Weights of a small GPT-style language model, trained from scratch on English Wikipedia.
Architecture: RMSNorm before each block, rotary positions, no biases in attention or MLP, untied embeddings.
Training: a variant of Adam for these matrices, 107M tokens, 5997 steps.
Each number is 128 + 32 x the weight over its row's rms, rounded and kept within 0 to 255. Layers, rows and columns count from 0. Numbers have three digits each. The size before them is the row's rms in percent of the matrix's.

# k: layer 3 attention key, 128x128, rms 0.0878, rows 50-63, columns 0-127
# q: layer 3 attention query, 128x128, rms 0.0897, rows 51-63, columns 0-127
# v: layer 3 attention value, 128x128, rms 0.0505, rows 0-10, columns 0-127
# o: layer 3 attention output (transposed), 128x128, rms 0.0515, rows 0-10, columns 0-127
k50 089:117114108090117187118135066081170122158079119136199118140122146111143118114138145096131086131173093124144113047116159095103095131110143155128204092123109159128105145097136143133147151164128051114065142113106120144174068095160137139154144093133164051082131103145100128171141145095083106131111074131118170155106097130174151168132158084107125191127102165111100172187058125107079150170108
q51 110:088112114179136128209151124107121142197134099206141111108103094107092143100170155034135116138157086148109161126110151102165075185113122128125126168096113119076098073083092126155116139119100125089127139128083110109087128098081156145127175137131092142197145162189121138114175141092139143150184100099129169109128166102079135113110176203109077109110121072104148102148141154117145156157154
k51 098:041117080099167177112134101086150098198110147139184154152125134092127065130143147117096091134108096126110160100101165059074135164094164164130160079170099137174112123103117127183156120152179096126085147080094088156167132104148076148143129099101169070124117103133051130164161154144110110152147068114120114138102087125158145122086120105099120148143089141100098196165104156121092124143091
q52 121:129131144138109145115139117148213154073110149091136133112188125138165088138084129238081071094106211111130122125159111113139167112065141128115119080185120087178193130117139138073140131106166117151123156104128139146130128094166133117165059129133139103124137031078140117117152151135127090110120139135134154136128125103193158131096080063119150143136092155158086169174137102148102104117116
k52 107:141114147175094103160103133137111094065132114114048114130102143137112166099109097150143147089138199099158137154121130194156091141169144142110101166107113134121144100157114124067133146134114134143119104138140125073091157134124160094048193181155097185162122171104167123127126047140182112082137174125160107136081151115107094072121144115150136035142114095146166087102189145147163085118113
q53 094:075099102092118116098110152165096127096129173125135139121148097156107078117116096177156076041087169101161151158181149127141121100118146171122108122147160144208174113124102152097132131119174131177145124121141031130164138093133082142210081106173100179147105112117158080125092147132112079123074157101140121104104131071144143098072108148120061078154149102099117119161165111143106120139102
k53 087:078128090165109092143121148136085162118177129124102129149160089123129142139151126187137165116087149137065167204105111130157160130155090076150077110100149097123145144179126117149112117128144191136205116134139143084113132126107095108084131164135136174151103125111137146145159097119204117122181191123161095111167154132102119121143078130190134054123118071128148115065213140165175068114126
q54 123:120151162111096116093147067086122132166122069152174085133050164112173152097129131113116106127153048084127199107116063099156118137116130107146162110133144173121142141098125112107171107141117053064126144109145137179102067116129139135135116114077213077094138094126115134162164111107113130095118115168083156125137102131148138136139127094076172158135161197161152144128053091114073137148129
k54 124:113092162089158120160155134159147108140096108144099092075098171119108103172150097088164130133093154178162091131167105163207071128164113112106093188090153155151105072102119171065113122097075119129102137194121102139121174131133143133154052180129104136140123112122174158097063063174106132136087150116104141117109099126088154090134170142140167156147178198131181130161115106108104160136133
q55 100:157174190145147146152138114109097149150152076161124110125090179067171171173166138121107147207181088149109136120104113144132100152110102110152124161083094139081107127130158116153156152151112134084149112120129200153104110128122160104040171158071171108155160151117076168139182125091120146135177091135083145175173122156086096131151128103150178137080123149162109103037090138118144108108134
k55 089:161106175081112194123134098101146106160063109129158101115113180116137088122136150048141107115190104124141105066112162129094067153118127158128188131123115142132108128085149167113124154154111053112065137144110122154177091139166143129162130109158130062096144084151128132140102166132054120135081095130083159142091096136139156166160150111099119208141138155119140167214103126085099168153119
q56 100:184162173183138149209160091095148154160135083156119130111115155075160147133148174105114153194167119142090122127087128108127127167106103082118122138112094088044131131106140111141123122136097143094137131129098235127096114145147173106076187164076154085151155134131105179111185131091148155148192074146126159176190134132097119138134120110136188155076106134141125111101111146122163126115165
k56 095:145118152089126174120131079098157086153056126144159131132093184136128112114111128058125085127161133121160130060115167132070085160142153202102183136156098148162106142074123128119140159153125040124046142112106119157150109134178125146145161099154138063115145112146080122143109158126059121126104074138121132152075101127160135132114162113075119188141118180130110163193089134097104162151101
q57 089:138131189144112120115171120141110118110125136090117087177124173104190123172158120153162122116127111080137154119191162128099118157084130163131134122149138101187141124111162156105203116125206136151124115206130021198122124125128074123117059091083126137100107127079117150136103144104130152138133132132114151110145138099117159118114064095104095097124165219152091058127162103124089138115156
k57 092:138097172121060119105143215120070152104111090126083113121144128157102113145148099098137166053106131083098125181136105180125106144174114117170111185137176099128140100150153125165111131102144168126142092129155158166138192173158114085099115161161127147136158123153155183077111108175140144157159179111130124104131099120075114108123137137125131108171235067145169096120196148124173131106163
q58 107:144099106123154193136195107084123172194113142186131104075127106044095128135092151096124118186147126125106130148083155112133115128090139075173131119105145146080098091115106130187144160107085133108169173132103163129159134124120185162099207139111124103149133154142138181102174109098106125198126092105124093184128142156114081130165175155089127170134098059068137129092091149143126136167139
k58 094:116188135103156198110107133131143102178129199128133111116101172132101118139137153094109112152188154201143109089104156093079146153151164189073137140126112119190167169103069172124155121120115113125106165128107113186110091110146135141126133093124111060143092114116092119127150168104108139184073039104078139122130155148150168192121145164086126185132061130090137184123101119120110138107118
q59 092:062063104113103124115119170158110128114118153119149094127133095141097083131101096111142073054099138120141157129165118141160119132125163156139127108166170172182171084139088128132128109127179104138145130127130024129168164077118084121191055067149111170117116122124158053136066146136096105112095203110152126091111138122159152104106120168095071090153153114133128105175148091139092150156117
k59 084:075137119151133093134112174125082140153180138118107118131138104091110116127151142163131170108062160148062150195138089138165167106149085067146054117098165122108136079187121134156134084123145209134200110141145121128106169122114093138102092157113124174141094144103136138117163084133219116133151165107169078094158130135102115100088097131146140051111128094134145099082191128169156112097133
q60 105:166166134093147135109115129133157088083087166074153200107177106169131104120086120209096151163158199137124081107107125143115179095121121135114138082114103122114116161176158120099100112107137165150103122106145215121168127175180147126106140160125131096108149085106122118148131121161129110105137155163131081159121118177159091180163087040161206155119088110124088182122106119137167124113074
k60 104:206145135117091123118102085144150098069109119105114130091117140132140188095091138149136115125193186124183081049147150169132099086158145164086170133130069111113107154111140128039109145136092064150095143138149142100105062097104198125125177146142112139097123148094140086127127146080108134085107143149132198190120193118172115144148144096129124095073088143131137122115072116123127114146119
q61 105:174148161165176152187134125117116170149158100170115158101124157086141164128144159119130147182158104174108119125064136129125140148127103088144103152087106110043088129114138111164129143137065166098147137125107233109111116118120159141086198170115157084171171169136111185109183126089142151141176073132112119152171112137077112136129128100160198122065114117140146106073102153133174105118138
k61 099:132126125090124180109128074089159104150069131150170120127113157149142110113123144082130080147187122121146125038100166110090094131117139191128183110124108163149119153091121130126136152157135048134051133110101124152156083122160140141156164090141145049096147089156099119152127179108051106133109067114104153162099118130164146159132152120100122211126099158117119172188070121096083135155116
q62 108:139129134090094155068147122130177104064064170089157089164154146155135086139073102222124104101130163083151134131146126122107151102095173138135166108151130120193155143158144150077148136124177099188126120107130101178147091146154110100133055109112155123075106062074150110133117112168118091113093172111102124156094124136202105130156116103107094156176108142156085171162129075131084104128113
k62 097:176127178158088074164119171182120151088159116105051100102142134134112156126128128143115150119139167127172097190154095187150094125163145095097079176115125102108138121146116160091138142116099153140176117176160122094083140132088164110069140193148079190163114181106189111083114096133183145090089158143126166098115195124079113106150148149128121088131121087146174101087193144143151126122132
q63 096:079107101102104075080122173169116091100123148089117126150167097203116099129132097162113125055091176128151125151198155153116130094160128188115126126156143127209155143148118142121118119124180139179119097134152044109161155137122077117171085090175088176117103113121160077121049128167122124096075186127151124092093134109161144130118119140136086102173152153125116119172189134128106148122087
k63 090:129120087161093078132128153138089161091179131121096148131158067122139151138137111190135185130081114124100158196119091134162169110131107068153101131115153097074145121162137103139109118127142219120213101123159149100101144142087118096120124151111124212153127146098118125133142110136187131115186192128162106107172132120110106114127076128168132030121152085140122086086170129138178113087156
v0 127:128140080165147103148128189131163174144059104103148000091142122130139110139079124127188102128106104205096156128126112148112102136125093116110128146119068139141130098125070072129118123129102147134119135155091133134102106093104149110160141086212142131183126134121112124171170142122124088062115156169112119174141092043125115086101145132147125128131088192089163157156127145141154078107146
o0 120:113143120148165170114113125148159156095155158106141078130115089127124156088104120120125145156143139206143171133175091139120096137127119140124085131128127147199101071118136098160183122086122143165135110177095158105097072179069104094116129108164169162101134086163121070163171175112113081092172155154141122086140054065093149111136121098108135076149107170102140206128180146161148197158127
v1 106:126124113153115120166136101110088084111112057105067158147127142147178104174157082135176101100143134104135157138143192076127113129122158121129118170130109074142157177074138072115169160192055148116107054084169114133137148118085131128075154154141148137184151138166090099124089124175121178104192165128097102155091098120107086131066137166131117121158084133177157136160135108101081086103137
o1 107:075102098154122074095115168112086154139130098123104090116081154131110176141143108133116144111119104142122118150139146192084124152119155109177159113142117124253128141120131131183183151185116136132150115161179077074154063161138142133137082115116189160142193211149098145116137171168169147093171134188172074106104119135118093073152133130108117147146154097170124093145134147114163116136131
v2 094:120093131138141093119164155150153179123099117164136162099124101150062114059114147116072088133149137114105095127154112164107155105212117136189127107162154118132105104140071146143190196150145111136132189132143129114153107093068129213150094102138149149126133149191121042101170169181149127151091155155169148101176113105085160155118166164129133154138170148150078143081108124171116163125123
o2 088:091103183116096089132142151193185117131115129098138122130149124099099080116105076201160126166145168129125070113093120124166155053169134157133104055162088041152090121129097177092105094111112200149113157120155096150119071114140110135119121101148119109160105042143113094163122126112121138139110155169136122134120180135128148100132188127204096070119126159139134122113137166154128160120071
v3 094:135103137114096120103197141072102110130169228095148121130157155144094128090124170114087153104158160095107125075125159075121127168107124142164153116080138069135113148150143156078141096180153078185093113082154124154157159128162114123099157149136122134071140116141107089111101137137150114123177159143195133203066134133097074188127069097123117113106072139120082084100113139138136087166167
o3 097:158154140126076130096132124115087090086084114073092110130087126090111119162081182162081148114123147071053109124132103175114186163129128136108166081142145129113129195106150162179094119142103126122144136093174101074171105133132147167135211142162133053091134151114149131128098135096136172130195103136143110111132188107109113159110058109128124149167098161133095144168118142179092083112186
v4 112:121099073110129150135138087154062129121162082140130185104124146083139159149194093137071134163131113104115155134141114062171130095158142126159107102154211184112107105120169145171124143171093149082159089146148117096124111139034136133131114171079146101131137153135088150091066047137125147175113129091105119050147082169114191114136140139123133124143150129159196114100136130117088157116109
o4 114:095071106103151081121164071111076194186130129163168166101158176125105161106196090126173102148131097147180063137095184120148146099080137086153157145106121092085130183106098175116122153165145169113121120170137117151107117112192151118131037138091107095135127134143137163077138080190130089185127153140148115155127125157129111104114134120170157155096172143165136105133082135106143176121097
v5 097:133138135067110149096123132144109086177171163137208125154134149099133173149150154137080171097117112073091147127116065102154148118092121117130147061085134151116093124184118179163029086083186131135171108153077133111118101124158119094132081151064109117091086122070144188138143103031133078120107116108162089133123140129144129122165109112132113090155085147135161127094121130130148149167137
o5 100:184126131096130188118161083140096146142099174156150175115144133134175127138129157109118143133126098104146101114114151079122122141114092084117151185132143141000132169105081167152096149136144106118115108154067255171101185126121129139135142135129107073123085074092136135118094091115108086147172097107102133141165115114122158150068095122099145140146115134084118150157111104114118114101147
v6 096:108155103163121119120145075089144129121041129078121143040120097183105073125169148084160092145121098142152148129140153105100120094163124130082166144157144151136126131044104102103129128145123124146119097101161142104147072120090162019156141018167123108175096127202122093102130147172096073142133150128097086127134134101135099138156120135162135139125146120150133147168139165146173136159145
o6 097:086134124092173104144132117102105134105167143103080044123166125130194134158157102090140219118116100216116112182199103162141142069056076184100080122122141103224153112122108133142159144125158130176192130149117139128112094124168157094115145152157142156123177153145131098125140135096174113161095148114114124121144102136114118123172076138192118135134127105148116157128092134136152117080121
v7 098:130100143123084138195084162123132078102134105104096189146129104051140086119113124085115145097142100150113093146100134138153103145213121089091116199084073081116128112159041165130099077113152076138137051182127130133129137144147155155143154093109143140116148127116141184129119170158146149128185101159094136064140109109123118087129169110177099131118131137094097192153146094136163139191112
o7 101:197200129147029160152138147100084084119166151137114140149128102105169124062094113138101091047170138138146157126092107087129077135129123101167202157105071168097104116105132112136195110120143028161122122156162145150137151083119139125208123103107169148153150156135129150141157168156155120133102122137101164158141123101146166140158155145198134082092134150123111137120149139151118146142111
v8 119:123093146141131098115119116148108097115122031154088144160096136128181114171152063121188109108131111112139179156141158077155082157125143125127116150135094142155115157064118060128171158152038173080105068140128103112123154126091124156129128129156143123192195140152108146122122123175136196104159148122079138132130069103109141080092169156133123125170111155126154175169136096077065107098107
o8 120:053099119139137055095131163149104141156165105138153093162106136157122163105141107127129104127144113144177128144144142176104097149128161089178156140128121133227119083139097150131199117145123157136129110185145049103158074173138123139145028101111164185161177192151118153131093172180143131064128164173141120119125060110157137080134134144101136118121138118162135085132136126112131170160114
v9 084:127111154122106153145108163062105167128102143158143124095077147163100118160106138107087099123140110148137120119138100146126099108170093101176110131080065162134098125142083128134123114146159141128168134140123132137175114116085175164157105098107107119051134077139154163166120199086130084124062079084066106065183088179092099162116122113122123173114110131065071144177154094186128195133166
o9 094:104174159057083133145118118171120124147140165126207107145133104084144071127056066142161138108188120117149102166178121114176112104143158095122114189158149118145154084166106119162119065116132144170109130084130128170146183091139087105117117136135070130111113143126150094163075112112069102176087118099090157163111113120134158163154110133208120138055073135163118137096168111140106166152136
v10 105:123159127114156119088106116169123143120053114098136090117122108108160093179134156099207089107136096217116156131161107121081117109112106131121128149080054203128132094171094115046167131129076185080120075137163141123150104105067181092106112150120115087140094144081107173117152136132161054143082126151160087138131116117140171107082146154127165128112124122120139155145128142150158109062145
o10 105:128118122109151122139144106119110153141108182129140115118133058117114133096084117122115141133090081155197152138201187146139130159092115160149065192149119115092161132117101118167188127109075120130121140140161217160113132133097138136109121164126166122156157095125117088091143124116136095163086144105153114120184070135049153098108129101107209039138124146127176170116119139174155205120104